{
  "n_layer": 15,
  "n_kv_head": 8,
  "d_mlp": 320,
  "rope_base": 10000.0,
  "rope_fraction": 1.0,
  "qk_norm": true,
  "init_std_qkv": 0.0746,
  "init_std_o": 0.0,
  "lr": 0.0101,
  "beta2": 0.95,
  "warmup_steps": 37,
  "doc_mask": false,
  "dataset": "wikipedia_en"
}
Each number is 200 + 30 x the weight over the matrix's rms, rounded and kept within 0 to 999. Layers, rows and columns count from 0.

# layer 2 MLP up, 320x128, rms 0.395, rows 224-242, columns 0-127
183,185,226,275,170,221,219,156,236,112,238,185,190,187,239,229,165,196,105,169,177,181,193,191,239,170,227,205,242,201,181,228,194,186,172,159,244,279,190,190,206,217,165,220,229,230,190,232,201,245,235,165,266,114,169,205,232,179,228,166,171,94,196,208,201,219,201,186,225,201,147,214,194,187,155,190,227,215,166,179,156,198,162,200,197,235,147,212,258,181,147,191,164,182,236,149,164,221,228,220,224,246,99,212,209,204,192,174,173,198,242,190,235,190,124,198,218,203,181,163,220,220,203,190,200,234,170,199
164,196,268,238,206,214,181,220,185,196,180,195,213,137,185,219,198,187,239,190,250,160,193,168,197,237,133,219,224,226,200,198,202,128,228,196,145,219,176,189,170,242,227,193,191,174,208,187,230,194,209,247,228,191,189,246,197,169,184,240,226,222,203,207,219,226,184,214,265,229,188,192,202,162,244,254,183,192,210,180,217,231,213,209,207,200,224,175,198,205,158,205,171,202,264,190,164,181,253,218,206,148,265,187,204,208,231,252,226,187,238,213,197,189,213,171,243,216,191,199,220,227,199,210,204,276,213,194
207,216,198,199,220,182,138,276,197,225,191,250,195,206,225,216,173,175,244,229,211,189,199,218,167,190,148,188,218,164,193,212,224,201,202,213,187,196,189,196,240,178,200,222,195,173,168,201,209,234,190,196,149,236,207,188,187,237,175,226,206,232,197,219,162,221,202,201,209,208,191,212,172,209,220,238,209,138,220,183,185,231,211,214,220,238,158,182,149,192,216,187,270,256,220,260,222,192,199,242,208,214,199,168,218,158,194,172,204,196,194,145,216,191,201,199,246,187,145,217,175,204,177,210,184,182,202,238
228,155,222,227,201,233,184,242,162,270,191,270,204,153,173,189,137,248,205,208,227,214,204,149,178,193,140,220,198,196,212,233,187,212,255,152,197,223,194,227,244,205,209,188,191,179,189,159,227,230,242,161,187,191,220,186,240,182,183,216,174,170,200,162,245,199,186,166,202,230,188,228,193,161,196,193,139,177,198,179,197,223,173,195,264,218,199,195,181,185,207,206,217,187,208,212,267,157,231,183,181,121,228,152,234,202,204,219,239,198,217,234,204,159,203,192,204,158,200,190,208,216,248,210,180,221,175,209
145,195,179,177,243,196,213,196,223,159,195,182,147,169,113,177,198,216,189,191,204,175,202,187,81,177,208,263,124,174,232,154,211,170,223,198,171,234,159,162,249,191,216,207,198,243,184,181,180,203,196,196,244,194,197,257,213,233,233,175,213,217,167,264,167,245,233,218,165,173,191,161,178,171,234,205,182,178,216,193,212,173,183,180,231,246,244,157,227,92,180,195,169,174,227,214,257,117,201,184,227,225,234,177,244,218,166,179,200,173,220,186,228,196,194,217,193,156,175,255,219,230,84,223,218,222,189,216
196,204,249,153,222,243,207,157,208,254,160,166,193,166,228,195,120,203,137,144,213,180,192,211,177,195,229,238,175,222,169,173,171,188,212,177,177,233,233,170,217,209,192,243,227,218,191,130,136,131,183,216,192,198,197,257,202,188,216,169,223,172,229,202,194,176,157,177,226,220,220,198,212,220,174,180,203,247,222,194,206,198,254,204,189,197,231,223,171,180,173,212,192,200,180,199,122,172,210,189,198,195,199,195,205,202,239,202,176,118,257,221,114,204,224,184,229,192,233,209,228,210,176,230,181,187,232,166
180,188,224,246,188,238,192,173,241,171,216,181,205,200,203,168,212,197,226,209,218,169,225,242,179,241,196,215,176,192,174,253,136,196,208,230,241,161,216,198,220,241,168,246,172,187,184,125,194,221,193,173,139,156,186,184,198,204,180,173,251,194,211,179,146,135,219,217,208,194,182,225,142,193,201,145,216,246,199,167,197,209,188,208,171,182,209,184,204,156,173,143,258,204,220,227,202,198,212,207,187,201,214,239,228,139,239,210,202,179,178,218,186,196,211,172,276,231,190,204,184,233,161,218,174,180,218,131
173,236,211,191,222,203,208,180,177,174,211,207,188,192,256,219,181,205,201,188,226,223,227,181,223,186,213,225,180,177,160,236,209,206,167,213,191,219,183,212,168,187,209,211,179,191,172,198,178,201,215,206,194,171,202,187,226,214,217,187,195,206,246,216,162,198,218,226,194,216,186,189,210,186,179,184,187,173,240,188,197,190,174,194,158,216,191,229,191,190,223,203,184,198,220,194,185,220,237,215,161,235,158,206,229,209,195,162,179,217,199,175,210,252,242,146,232,211,148,233,216,184,189,153,155,159,169,162
167,254,220,194,208,193,197,188,244,213,191,165,199,250,230,177,214,183,199,180,238,196,176,170,180,156,204,250,212,168,194,210,182,181,157,192,196,189,166,190,153,196,154,259,167,205,195,211,211,253,168,178,193,221,130,175,193,172,185,172,153,202,200,202,180,148,251,232,257,194,195,232,212,208,146,146,180,193,138,200,149,224,227,183,203,249,222,174,179,214,182,216,217,187,207,204,190,205,218,216,198,190,166,226,231,226,202,221,190,213,244,171,214,223,182,175,191,238,197,238,258,204,198,195,216,260,212,179
214,195,166,222,160,186,150,221,219,195,197,165,177,181,170,174,235,242,225,218,174,185,182,169,174,165,144,196,197,200,191,204,207,209,180,179,182,167,161,156,218,196,247,169,240,235,147,171,170,269,228,194,268,209,191,141,189,226,223,182,242,181,197,200,143,169,211,190,230,232,211,186,222,192,201,214,195,190,210,239,141,218,196,231,118,220,198,176,187,241,184,209,222,149,170,176,201,235,194,259,219,174,248,305,143,170,187,244,211,172,161,179,193,206,185,202,214,214,174,241,247,175,173,183,164,182,213,190
163,160,238,182,231,164,220,223,228,257,220,261,254,233,202,170,190,192,192,183,247,193,236,191,236,201,169,234,298,242,154,164,167,144,101,217,187,218,267,197,204,179,161,206,199,190,245,189,190,205,228,191,219,211,203,175,176,207,221,197,179,230,182,226,198,225,139,255,187,215,265,225,225,168,184,274,199,275,212,188,217,271,256,161,245,177,208,239,241,199,221,125,214,215,183,182,247,187,242,232,139,145,243,217,238,203,191,203,206,203,200,220,260,198,250,195,192,138,175,136,204,236,265,171,166,186,244,170
243,221,124,227,232,169,190,163,196,201,177,207,190,163,160,210,204,154,226,218,211,179,152,181,216,148,199,178,185,215,186,217,252,175,234,212,164,213,182,188,194,167,167,208,188,215,191,259,221,224,187,158,187,195,157,196,216,166,244,222,176,120,267,181,186,217,176,169,137,227,184,246,169,183,265,145,207,199,149,211,141,201,202,177,151,201,197,196,212,218,197,190,193,194,200,215,205,223,188,224,237,192,129,154,174,229,175,178,209,166,212,141,236,275,144,257,220,215,225,163,162,179,144,207,205,211,134,197
207,295,156,193,180,219,195,199,192,202,179,224,236,247,190,169,199,168,202,218,185,235,242,171,167,190,192,176,232,226,126,230,178,187,178,245,166,224,189,192,169,260,180,184,154,190,167,199,197,219,198,223,193,210,172,158,154,197,143,185,273,190,229,207,256,170,193,234,154,219,203,178,253,255,214,176,189,202,222,235,193,184,139,142,136,165,182,220,167,198,204,180,186,175,148,179,194,179,171,242,252,221,172,167,242,186,216,206,234,207,242,180,220,225,184,216,195,192,230,188,210,177,173,185,228,249,147,225
252,207,195,194,157,211,208,233,217,148,158,185,226,170,237,207,232,218,178,196,154,250,233,208,232,258,218,196,276,235,196,235,191,186,264,228,213,240,136,152,164,257,183,237,200,204,168,272,199,212,195,199,129,187,207,159,214,192,178,252,204,178,239,198,188,155,166,224,197,253,197,190,231,179,232,231,253,189,199,199,238,152,234,209,185,174,214,230,201,233,169,249,230,241,250,246,185,221,255,158,152,215,192,239,201,201,206,215,262,189,225,194,158,231,160,184,173,263,219,223,175,213,201,204,163,206,147,185
171,178,200,221,228,201,203,188,192,196,225,185,163,173,178,164,176,242,226,261,146,225,191,199,201,191,209,190,184,239,143,196,177,219,213,207,176,207,180,203,200,304,201,172,212,194,219,217,229,210,187,149,173,215,259,217,160,205,200,188,204,104,185,229,208,177,209,199,183,208,190,185,239,199,185,241,176,203,199,205,178,286,232,180,234,212,201,119,204,284,121,225,243,186,211,205,185,176,202,188,155,160,208,216,234,252,202,185,208,218,175,217,206,187,195,198,190,177,228,180,197,201,263,196,216,167,216,175
195,195,166,197,168,186,211,197,170,200,222,212,199,190,168,234,212,251,168,192,214,212,237,181,206,243,209,180,217,187,153,177,190,196,204,159,207,189,202,211,220,176,199,259,204,223,224,204,230,192,188,204,194,131,189,191,195,165,208,170,204,199,214,214,137,194,202,226,196,242,219,241,237,192,185,201,145,210,177,192,202,220,217,198,187,196,205,185,219,199,217,201,187,181,165,169,200,177,153,223,228,176,166,162,234,235,197,242,206,199,232,197,193,240,220,207,244,215,174,196,268,229,240,177,169,218,233,253
179,263,200,225,212,192,190,216,157,182,209,191,257,183,201,196,135,183,213,157,189,219,263,177,210,233,178,180,184,203,196,213,195,183,202,243,206,185,146,144,259,214,183,129,196,220,204,174,255,272,185,181,209,178,202,243,244,211,201,185,173,184,242,170,248,187,205,167,164,175,125,216,187,184,227,217,205,176,169,221,268,143,198,219,176,180,205,165,193,126,175,226,189,177,178,232,204,205,195,136,191,185,200,203,214,198,236,137,225,194,108,224,233,206,206,117,189,282,169,211,219,194,245,222,206,168,181,142
255,202,170,216,222,224,253,185,213,234,143,197,153,236,216,202,191,165,188,162,230,192,166,206,165,189,220,201,164,145,228,188,176,190,129,216,206,160,207,222,188,224,209,180,242,217,204,197,187,145,242,136,227,207,216,233,219,213,202,232,264,190,191,165,288,234,166,209,223,214,216,152,211,210,180,206,165,199,266,234,208,215,207,177,165,195,183,204,219,173,210,175,163,195,212,158,264,225,216,177,165,211,185,275,189,147,226,172,130,187,131,195,205,194,182,245,186,138,210,222,173,156,214,180,184,163,153,216
219,227,141,181,219,206,196,162,152,183,171,220,264,206,176,258,248,199,249,212,191,225,175,178,177,178,263,167,189,103,165,205,242,193,173,140,127,137,225,130,195,213,219,188,180,194,263,216,230,208,192,202,145,216,152,118,203,206,172,152,153,137,222,218,197,156,199,167,227,177,185,232,183,207,195,188,200,182,150,242,213,203,212,179,148,238,235,173,269,268,253,179,208,264,204,166,205,178,188,241,200,200,156,236,191,220,196,227,168,183,213,192,264,232,232,174,242,232,240,265,165,210,233,206,211,156,171,231
# layer 2 MLP down (transposed), 320x128, rms 0.366, rows 224-241, columns 0-127
245,241,196,191,185,177,193,191,203,185,157,283,195,216,180,236,179,185,181,222,235,200,188,202,186,201,216,238,200,206,149,207,200,207,187,250,163,173,119,196,227,220,189,201,183,215,192,185,161,153,199,197,215,274,192,204,150,188,197,232,229,214,196,218,211,205,227,175,150,155,233,196,215,170,189,214,208,184,202,156,182,214,257,154,214,194,203,200,206,217,248,190,203,232,198,222,151,223,177,176,162,182,226,225,224,168,158,193,194,112,147,192,176,202,237,160,286,203,173,206,216,165,194,165,186,168,176,190
186,228,173,206,189,216,196,187,231,168,194,208,199,205,153,165,233,162,188,259,210,216,186,251,178,169,289,165,128,198,172,204,186,198,207,250,205,151,222,207,206,181,132,233,170,224,212,212,148,238,188,182,199,197,200,178,213,218,155,210,234,157,177,178,248,171,194,196,140,139,267,204,241,118,223,171,161,197,242,176,205,211,166,178,164,141,178,205,246,233,245,147,200,215,172,210,231,201,188,249,201,174,194,191,147,212,146,203,280,217,171,207,231,168,211,197,239,177,174,202,197,226,206,230,214,169,303,190
219,219,234,156,177,176,179,230,198,164,212,185,168,212,197,186,185,217,209,232,211,214,206,195,138,167,233,207,190,196,179,187,266,206,185,233,222,196,232,221,238,213,162,178,178,182,195,230,176,237,230,171,194,193,228,146,164,179,147,180,204,215,207,200,253,185,168,192,221,180,195,177,189,179,170,187,202,246,178,210,202,234,167,207,219,231,182,176,160,266,211,206,244,199,177,232,178,202,166,188,183,152,199,230,206,167,219,193,193,252,232,209,194,203,159,182,189,200,120,207,217,207,176,203,230,229,170,223
219,221,232,204,200,214,196,229,172,212,205,189,210,217,169,198,167,200,214,186,245,204,169,209,217,180,247,231,200,215,214,186,183,179,204,245,198,199,215,180,210,194,230,165,185,189,180,212,190,182,224,180,238,193,211,241,191,170,201,191,156,205,174,203,186,215,153,193,204,226,214,183,127,195,131,186,229,179,174,216,212,213,211,210,171,227,259,220,199,181,229,149,166,200,209,209,232,144,157,176,167,202,224,204,139,164,234,214,166,240,241,199,184,197,191,187,205,140,178,173,237,184,291,183,219,232,215,154
189,172,237,257,254,212,208,174,227,216,206,184,193,260,139,190,219,158,151,187,207,214,202,190,188,268,189,250,175,137,197,171,176,247,188,169,148,176,82,129,204,228,203,202,162,235,171,207,179,136,197,168,221,189,176,179,170,209,196,209,157,220,196,244,177,184,216,195,202,184,133,126,209,168,218,197,228,75,159,260,205,204,232,213,200,210,185,196,248,206,216,160,213,235,215,140,200,174,242,217,177,239,225,205,185,156,221,234,225,186,138,171,160,223,228,234,159,147,151,204,200,209,145,161,182,178,172,168
168,172,189,169,206,202,198,232,231,255,209,236,173,191,292,171,194,212,285,188,213,195,228,180,220,185,170,223,232,131,238,177,282,186,218,167,179,210,126,213,212,212,192,257,173,169,202,210,215,207,184,191,230,207,193,191,251,177,189,241,237,226,238,238,200,238,216,212,175,149,178,162,166,217,192,240,189,215,176,222,198,183,184,175,208,226,146,179,191,161,197,201,225,208,186,196,221,262,216,221,176,191,189,184,235,201,184,170,154,193,167,243,193,209,202,277,153,197,238,205,202,155,175,178,253,220,196,198
166,213,226,191,197,215,197,159,153,232,199,199,206,211,253,247,163,189,231,204,226,196,200,174,185,235,182,190,166,229,217,195,224,229,200,189,212,181,196,217,217,193,241,223,183,150,173,281,224,150,178,212,224,176,196,192,191,174,160,208,243,210,238,212,189,156,170,149,207,232,181,247,170,212,185,223,163,234,206,202,195,232,167,183,238,201,250,133,240,165,249,217,123,193,238,176,185,241,162,191,210,193,189,215,196,98,242,180,165,246,207,215,144,197,198,213,209,204,171,170,211,191,213,200,138,178,177,171
197,175,184,214,228,224,141,214,183,160,216,157,173,197,203,231,166,204,199,186,248,204,193,196,202,228,170,221,205,172,205,187,189,175,212,206,205,230,195,200,199,167,165,188,156,173,164,195,219,191,230,173,217,204,189,172,232,190,232,212,193,249,184,223,184,192,164,198,177,185,168,194,234,243,237,194,160,212,241,196,188,188,186,176,206,148,215,198,183,218,187,189,234,179,219,221,228,162,213,213,193,205,208,243,250,227,172,175,176,197,136,179,194,209,215,199,232,216,205,277,188,166,213,164,206,164,188,217
210,179,157,240,226,185,219,205,196,252,173,253,194,160,217,204,210,177,148,171,148,206,215,163,168,239,202,171,249,211,214,207,230,253,204,182,216,205,220,218,183,195,212,209,183,154,200,190,214,194,208,182,199,216,184,216,154,179,167,238,218,220,247,212,172,237,156,154,185,203,166,178,219,173,236,262,191,152,211,197,198,157,281,216,232,238,167,171,166,159,247,168,240,132,186,160,143,175,146,184,199,191,206,192,187,183,198,221,214,176,191,232,170,157,190,197,206,184,229,171,197,183,186,226,166,207,233,231
233,222,258,148,161,219,212,222,235,197,170,221,213,251,212,198,157,238,257,179,231,202,186,248,218,132,205,115,193,217,209,266,242,216,216,235,196,210,211,190,243,174,252,207,246,120,210,186,170,204,200,221,212,175,209,188,211,215,193,205,232,170,179,159,213,190,206,198,215,191,191,224,196,217,156,202,213,200,173,227,194,176,199,201,161,261,224,174,183,209,216,183,143,184,213,213,198,166,238,210,141,232,148,186,237,116,189,171,233,202,191,204,221,177,184,181,215,171,210,174,166,238,215,180,223,168,211,194
153,211,167,209,198,212,211,196,205,173,217,109,194,225,236,211,210,168,206,210,208,167,176,167,172,251,208,171,158,162,179,201,222,130,203,207,210,188,177,256,183,199,190,225,135,223,206,161,216,226,207,173,220,174,158,254,224,194,171,186,195,224,189,229,201,226,194,250,154,233,126,284,207,232,234,232,227,249,217,150,172,176,174,170,199,162,265,225,234,190,203,248,200,188,204,277,231,189,216,149,246,133,206,156,198,214,204,210,176,173,201,178,249,255,199,148,175,220,221,218,163,179,223,230,170,223,162,166
234,204,235,199,195,192,275,151,203,221,192,213,248,188,179,176,135,179,240,213,189,208,154,182,262,264,165,177,165,224,198,169,193,230,178,175,173,185,223,199,191,180,209,199,218,147,184,201,203,154,198,153,226,167,166,238,201,167,174,209,210,195,197,204,271,214,187,202,176,246,210,222,216,209,159,190,214,194,253,216,221,173,164,225,184,196,142,160,285,213,168,203,234,206,154,246,181,219,152,237,228,212,252,251,198,189,187,140,240,162,158,184,153,208,258,199,126,196,230,148,132,169,207,208,155,213,216,181
172,153,198,224,162,185,226,208,173,167,228,197,188,196,229,208,223,177,222,228,212,182,224,204,210,189,193,179,258,189,169,134,204,211,246,238,204,238,152,203,223,201,218,256,173,188,195,186,220,220,190,195,213,215,198,212,153,227,175,150,252,209,270,179,230,203,199,154,193,175,239,167,217,155,212,223,197,197,180,186,157,200,178,196,227,130,164,205,151,202,158,159,208,228,191,153,187,203,211,160,196,144,169,197,223,173,205,223,212,174,188,219,237,176,155,179,213,214,234,281,222,245,199,192,248,208,167,245
177,205,166,190,234,154,216,204,191,212,207,230,182,179,235,220,188,178,219,162,176,202,239,200,225,209,174,238,149,249,222,154,230,204,172,253,160,150,246,204,169,213,201,194,205,180,257,125,176,184,168,201,188,195,160,175,176,224,175,175,230,235,224,181,208,237,254,217,151,186,204,225,148,256,204,212,140,181,197,196,241,184,178,127,145,198,200,180,226,242,170,220,211,215,232,196,192,235,145,147,231,190,178,222,193,236,190,163,255,197,202,132,180,182,175,182,185,183,309,145,201,215,209,159,203,216,212,214
249,183,155,168,242,145,225,134,228,179,159,183,209,239,212,213,214,233,185,118,170,180,194,210,200,198,147,180,199,220,197,238,187,193,221,158,169,116,197,216,197,221,214,229,201,209,201,186,211,213,184,154,203,236,175,262,238,215,174,210,191,212,179,217,195,214,188,206,202,195,154,190,192,192,148,131,242,199,217,174,222,160,198,181,191,178,206,215,141,216,176,216,171,219,220,191,168,213,212,181,240,172,183,211,237,147,197,222,226,163,238,204,189,194,161,194,218,190,172,220,166,169,186,206,155,168,141,238
170,192,195,191,204,173,202,224,193,226,212,230,193,179,221,244,186,191,196,180,199,183,218,214,220,224,223,228,190,201,212,237,215,199,235,175,231,220,193,176,190,214,212,189,230,205,188,204,214,203,191,209,184,167,164,204,222,195,187,215,268,207,213,221,214,204,229,190,144,210,165,227,187,212,166,185,195,226,215,182,238,160,269,168,197,187,179,158,175,208,193,221,173,160,174,219,192,176,163,149,227,155,200,188,189,178,180,216,209,152,154,206,210,134,200,239,191,175,228,181,172,145,192,151,201,173,224,225
200,236,221,167,192,141,204,310,157,153,220,247,229,234,163,243,149,97,157,200,157,230,197,195,159,171,196,235,252,159,225,215,205,171,189,199,211,152,180,192,203,182,138,198,215,218,187,206,200,196,180,196,193,179,179,184,184,198,222,237,201,206,177,185,202,130,166,215,207,264,240,180,152,215,243,177,241,212,168,209,197,165,199,253,213,161,224,208,170,186,241,138,139,221,161,130,250,212,164,206,221,214,173,203,183,228,220,165,246,144,225,194,192,192,194,139,240,211,183,180,168,163,138,204,248,280,218,201
239,161,175,205,172,190,227,228,172,171,165,197,223,269,201,239,130,238,201,177,179,261,222,226,231,188,199,154,169,203,144,200,248,184,171,186,225,188,216,223,200,172,206,187,236,174,192,204,176,198,210,233,224,170,282,204,177,171,150,195,165,154,197,191,221,249,180,201,204,192,204,197,244,173,235,179,207,220,187,189,170,228,152,127,204,207,277,165,224,188,255,226,202,211,211,237,170,192,194,214,249,197,202,179,215,198,224,184,198,209,253,243,197,172,168,167,168,217,216,175,234,212,182,209,187,140,181,161
# layer 2 MLP gate, 320x128, rms 0.418, rows 225-242, columns 0-127
236,211,204,193,245,187,195,200,176,176,199,246,219,225,226,200,221,155,235,215,133,182,162,223,217,252,199,143,194,240,247,208,174,203,220,201,245,156,218,205,159,199,131,268,219,183,148,127,173,267,177,203,175,181,241,191,210,118,196,214,151,181,162,148,154,165,254,177,178,158,161,229,127,188,248,163,201,176,191,205,206,241,184,139,212,201,176,213,209,199,211,226,198,196,191,220,208,157,238,247,198,233,167,235,185,185,129,232,202,274,166,161,204,229,218,252,196,224,175,207,225,156,224,177,245,191,196,182
182,217,194,226,200,187,237,149,215,145,166,185,143,192,206,211,226,204,236,181,207,200,212,202,256,214,222,198,163,217,162,178,214,151,201,173,236,284,200,214,185,230,185,191,199,271,242,198,228,178,217,196,226,178,168,230,190,163,227,188,163,165,195,175,190,176,264,171,232,213,201,191,188,191,144,205,256,153,180,209,198,201,176,244,141,156,216,206,257,185,206,213,172,228,220,184,147,181,196,203,194,200,201,150,175,225,190,160,247,205,197,239,203,214,199,212,195,160,281,186,176,216,223,119,232,227,245,210
186,195,200,199,211,226,163,200,214,208,244,176,208,209,219,201,166,181,207,181,250,213,236,209,184,184,223,178,182,220,164,165,183,210,179,222,220,219,185,232,137,229,188,172,227,185,253,230,215,184,182,174,151,169,175,217,172,203,216,184,208,220,164,212,227,213,171,213,170,181,224,207,178,232,206,177,187,215,231,220,271,194,176,216,193,184,252,190,214,165,209,207,191,214,182,169,170,199,172,203,256,223,213,165,147,222,253,198,175,215,191,180,184,258,160,171,220,233,133,240,212,213,189,164,153,245,200,202
266,255,194,234,273,222,175,194,220,218,159,176,98,199,244,237,167,212,207,170,184,142,222,174,223,180,195,224,143,147,166,187,138,87,239,160,207,237,240,184,183,183,196,245,282,194,259,242,169,200,230,220,241,173,172,205,144,246,214,221,163,179,159,226,145,238,174,163,204,178,208,216,217,180,247,223,210,193,262,182,232,141,207,235,177,235,215,166,185,212,225,208,146,213,228,243,208,223,195,224,195,220,193,170,171,194,228,183,194,246,164,152,212,211,219,224,210,133,156,203,233,263,211,212,205,215,191,196
232,183,241,268,187,199,206,209,207,130,257,203,159,242,173,182,205,231,268,225,207,223,227,174,234,223,218,217,218,189,202,175,257,203,242,184,228,203,136,215,245,198,230,226,198,188,223,193,216,242,211,195,240,184,203,176,190,195,215,207,215,199,172,208,164,299,239,172,173,168,207,160,143,187,246,261,215,194,181,231,192,159,171,223,185,244,182,179,216,171,219,180,262,198,237,154,224,200,235,192,170,199,197,222,146,238,196,218,138,201,176,212,208,195,195,271,196,118,220,247,206,150,194,174,208,248,277,180
256,221,220,189,166,181,184,222,212,230,222,228,200,205,237,180,162,168,212,241,258,205,188,134,206,130,196,174,161,198,236,166,207,229,245,190,211,202,228,173,252,142,224,194,157,226,171,206,172,175,186,234,220,168,216,154,186,143,200,133,183,232,202,223,155,211,184,189,228,194,198,211,157,213,193,193,187,188,204,209,154,200,202,159,238,211,239,246,161,252,239,203,175,225,204,172,213,233,203,175,191,196,142,187,180,201,173,186,204,194,181,206,172,158,216,197,217,180,254,137,221,154,233,154,135,250,185,229
198,236,186,189,204,214,205,187,193,185,227,220,157,240,185,168,171,173,214,224,167,183,204,206,244,198,193,185,194,249,231,195,242,189,204,180,187,261,183,212,217,177,166,204,164,199,181,200,210,194,193,230,208,192,194,234,212,180,197,196,187,205,205,162,243,203,192,138,191,162,215,200,243,189,200,163,191,143,196,183,153,225,238,222,168,203,235,227,210,133,178,188,216,196,253,164,190,184,196,246,204,198,215,219,193,219,201,216,218,178,221,186,225,174,167,229,220,168,220,194,259,212,159,151,191,246,234,241
209,229,217,171,200,188,208,198,201,162,192,202,236,227,156,179,172,226,216,217,246,223,260,198,178,235,191,196,208,223,167,176,233,163,131,248,204,205,166,207,198,197,233,201,219,210,192,159,194,234,221,152,215,223,186,189,241,218,176,169,180,230,166,188,221,209,226,185,202,167,185,191,206,200,178,184,182,202,189,223,224,236,221,212,215,193,211,214,216,216,161,203,193,295,222,126,157,148,197,198,181,193,225,223,188,231,201,147,244,206,199,209,262,181,224,169,273,209,214,175,198,203,275,171,200,246,142,175
175,256,179,174,222,166,233,192,236,147,185,234,181,155,219,192,211,244,205,237,221,198,223,180,195,219,180,185,155,182,220,149,211,179,261,201,226,213,188,192,216,211,198,177,164,190,193,170,198,202,214,197,219,235,226,231,205,202,223,195,235,142,181,177,221,200,237,208,204,193,178,160,125,168,212,230,236,207,220,193,163,167,227,181,132,141,187,142,242,162,211,239,194,214,172,142,201,266,144,250,176,203,178,129,209,199,212,195,206,213,269,184,210,178,266,158,184,233,227,247,235,204,208,223,193,190,250,187
144,153,230,215,216,187,177,204,256,197,223,229,210,216,154,150,146,238,245,229,150,179,225,166,214,235,198,217,185,225,276,209,233,173,196,264,236,163,229,141,171,206,263,199,170,248,151,228,179,234,197,218,193,203,195,190,312,211,203,207,217,195,219,229,218,261,211,257,220,148,215,271,218,204,218,178,187,181,208,198,211,212,178,227,185,209,238,201,226,182,182,223,236,162,230,181,221,228,190,205,177,154,256,217,186,233,201,221,216,220,217,203,239,186,221,191,239,156,164,188,219,211,210,264,213,199,212,119
226,159,257,164,201,206,157,197,171,204,116,197,176,208,168,193,213,215,189,192,179,196,172,197,189,193,256,191,166,204,216,251,233,179,225,208,182,157,248,216,249,190,222,177,175,211,175,245,209,188,208,287,206,156,202,167,226,211,178,193,158,167,138,198,195,224,204,162,221,182,174,176,246,149,225,260,209,198,263,123,228,137,193,198,249,228,208,142,266,172,213,250,226,252,179,221,222,199,232,190,245,232,202,203,190,210,224,165,296,184,190,208,230,214,145,204,182,244,183,191,239,184,213,236,216,203,203,205
219,200,212,208,151,216,176,176,216,237,213,198,237,175,172,197,150,221,221,206,169,175,207,222,161,221,178,193,205,255,225,216,230,198,198,245,206,131,201,265,203,182,187,201,213,244,166,170,213,180,241,244,200,143,219,201,195,244,199,261,150,174,202,209,172,203,201,229,249,203,156,172,157,208,186,181,184,198,191,239,208,226,174,212,207,213,225,175,148,208,212,180,196,228,224,225,202,174,205,196,175,137,203,186,221,221,155,232,217,253,218,190,172,187,208,206,176,230,180,174,240,202,242,209,224,211,265,174
184,259,164,120,181,181,187,234,166,259,162,186,187,237,188,156,195,136,240,195,183,208,178,189,219,201,207,177,205,199,223,143,237,241,217,229,216,145,261,210,178,183,218,200,207,227,206,216,226,163,199,243,211,211,217,177,182,179,263,183,180,271,188,224,195,230,178,217,253,195,195,197,158,198,175,182,187,157,271,204,150,191,228,137,239,265,194,177,184,207,168,188,158,184,193,127,177,221,202,240,229,238,176,182,129,201,244,154,226,211,182,172,264,226,177,228,140,210,213,203,139,188,176,205,222,211,184,216
204,185,149,190,199,262,180,201,226,188,189,247,197,225,167,204,199,190,206,171,233,219,198,142,156,190,203,211,172,180,146,172,193,217,184,251,176,176,209,233,193,218,201,251,177,247,180,243,190,193,198,147,212,172,191,183,197,188,203,211,168,189,157,223,176,199,246,197,236,139,182,235,185,189,178,207,161,201,203,179,212,235,182,213,201,163,231,242,140,200,197,226,215,182,233,215,182,246,179,213,199,170,229,189,183,167,203,232,212,225,204,193,222,233,218,207,201,227,175,185,231,223,206,192,218,175,213,216
182,217,184,194,233,177,199,219,166,214,180,222,200,194,186,214,225,136,216,167,158,157,182,185,199,250,167,185,247,216,178,236,245,171,191,184,188,195,238,191,247,183,238,185,197,177,189,188,200,218,202,199,212,156,169,199,173,228,175,211,201,170,183,234,191,146,263,236,202,169,200,213,191,192,186,202,177,192,185,194,180,219,219,246,201,268,217,203,168,217,232,220,181,180,198,191,219,173,176,144,206,145,202,207,189,173,176,218,233,197,192,200,173,136,191,177,176,201,207,201,192,203,230,163,217,183,221,197
198,190,170,221,252,167,216,268,197,187,184,216,193,207,143,214,213,256,183,211,256,216,207,179,245,187,188,197,208,204,263,206,218,220,193,184,213,174,218,202,242,134,202,238,235,274,222,261,151,202,175,216,250,184,219,173,148,177,138,201,207,163,245,211,162,200,156,164,264,171,216,224,183,156,191,133,158,193,173,209,187,213,223,178,150,176,209,205,224,230,161,224,200,203,225,223,185,203,179,196,224,227,199,206,177,240,192,200,284,181,225,167,211,185,192,237,211,222,270,191,233,246,236,193,160,182,230,195
194,166,158,240,182,198,172,213,204,226,178,213,183,212,200,185,158,214,153,171,150,247,189,181,219,215,195,183,156,247,221,225,204,213,189,234,195,169,209,192,204,211,194,204,232,222,193,236,241,228,196,222,201,198,247,147,255,156,170,170,177,174,164,232,156,218,164,156,235,228,216,168,153,158,288,180,142,216,206,198,227,206,211,153,190,175,256,204,153,187,152,222,186,229,140,227,172,171,159,233,211,227,193,203,210,236,164,221,160,225,204,233,199,198,229,173,156,170,215,182,211,219,228,213,212,197,171,162
231,184,214,246,224,209,213,191,205,132,161,216,196,197,212,179,199,198,186,225,216,223,190,190,167,197,189,163,203,158,167,228,249,194,212,250,223,230,180,156,205,255,224,194,181,212,188,198,226,196,196,196,125,147,180,144,230,217,228,149,222,160,215,198,233,194,224,179,150,127,179,182,184,208,166,190,264,214,200,204,232,183,202,195,208,187,184,228,265,227,258,193,201,214,170,158,132,235,191,241,182,211,233,251,164,179,294,226,219,205,230,228,191,187,220,184,238,201,233,225,235,167,193,262,208,207,242,211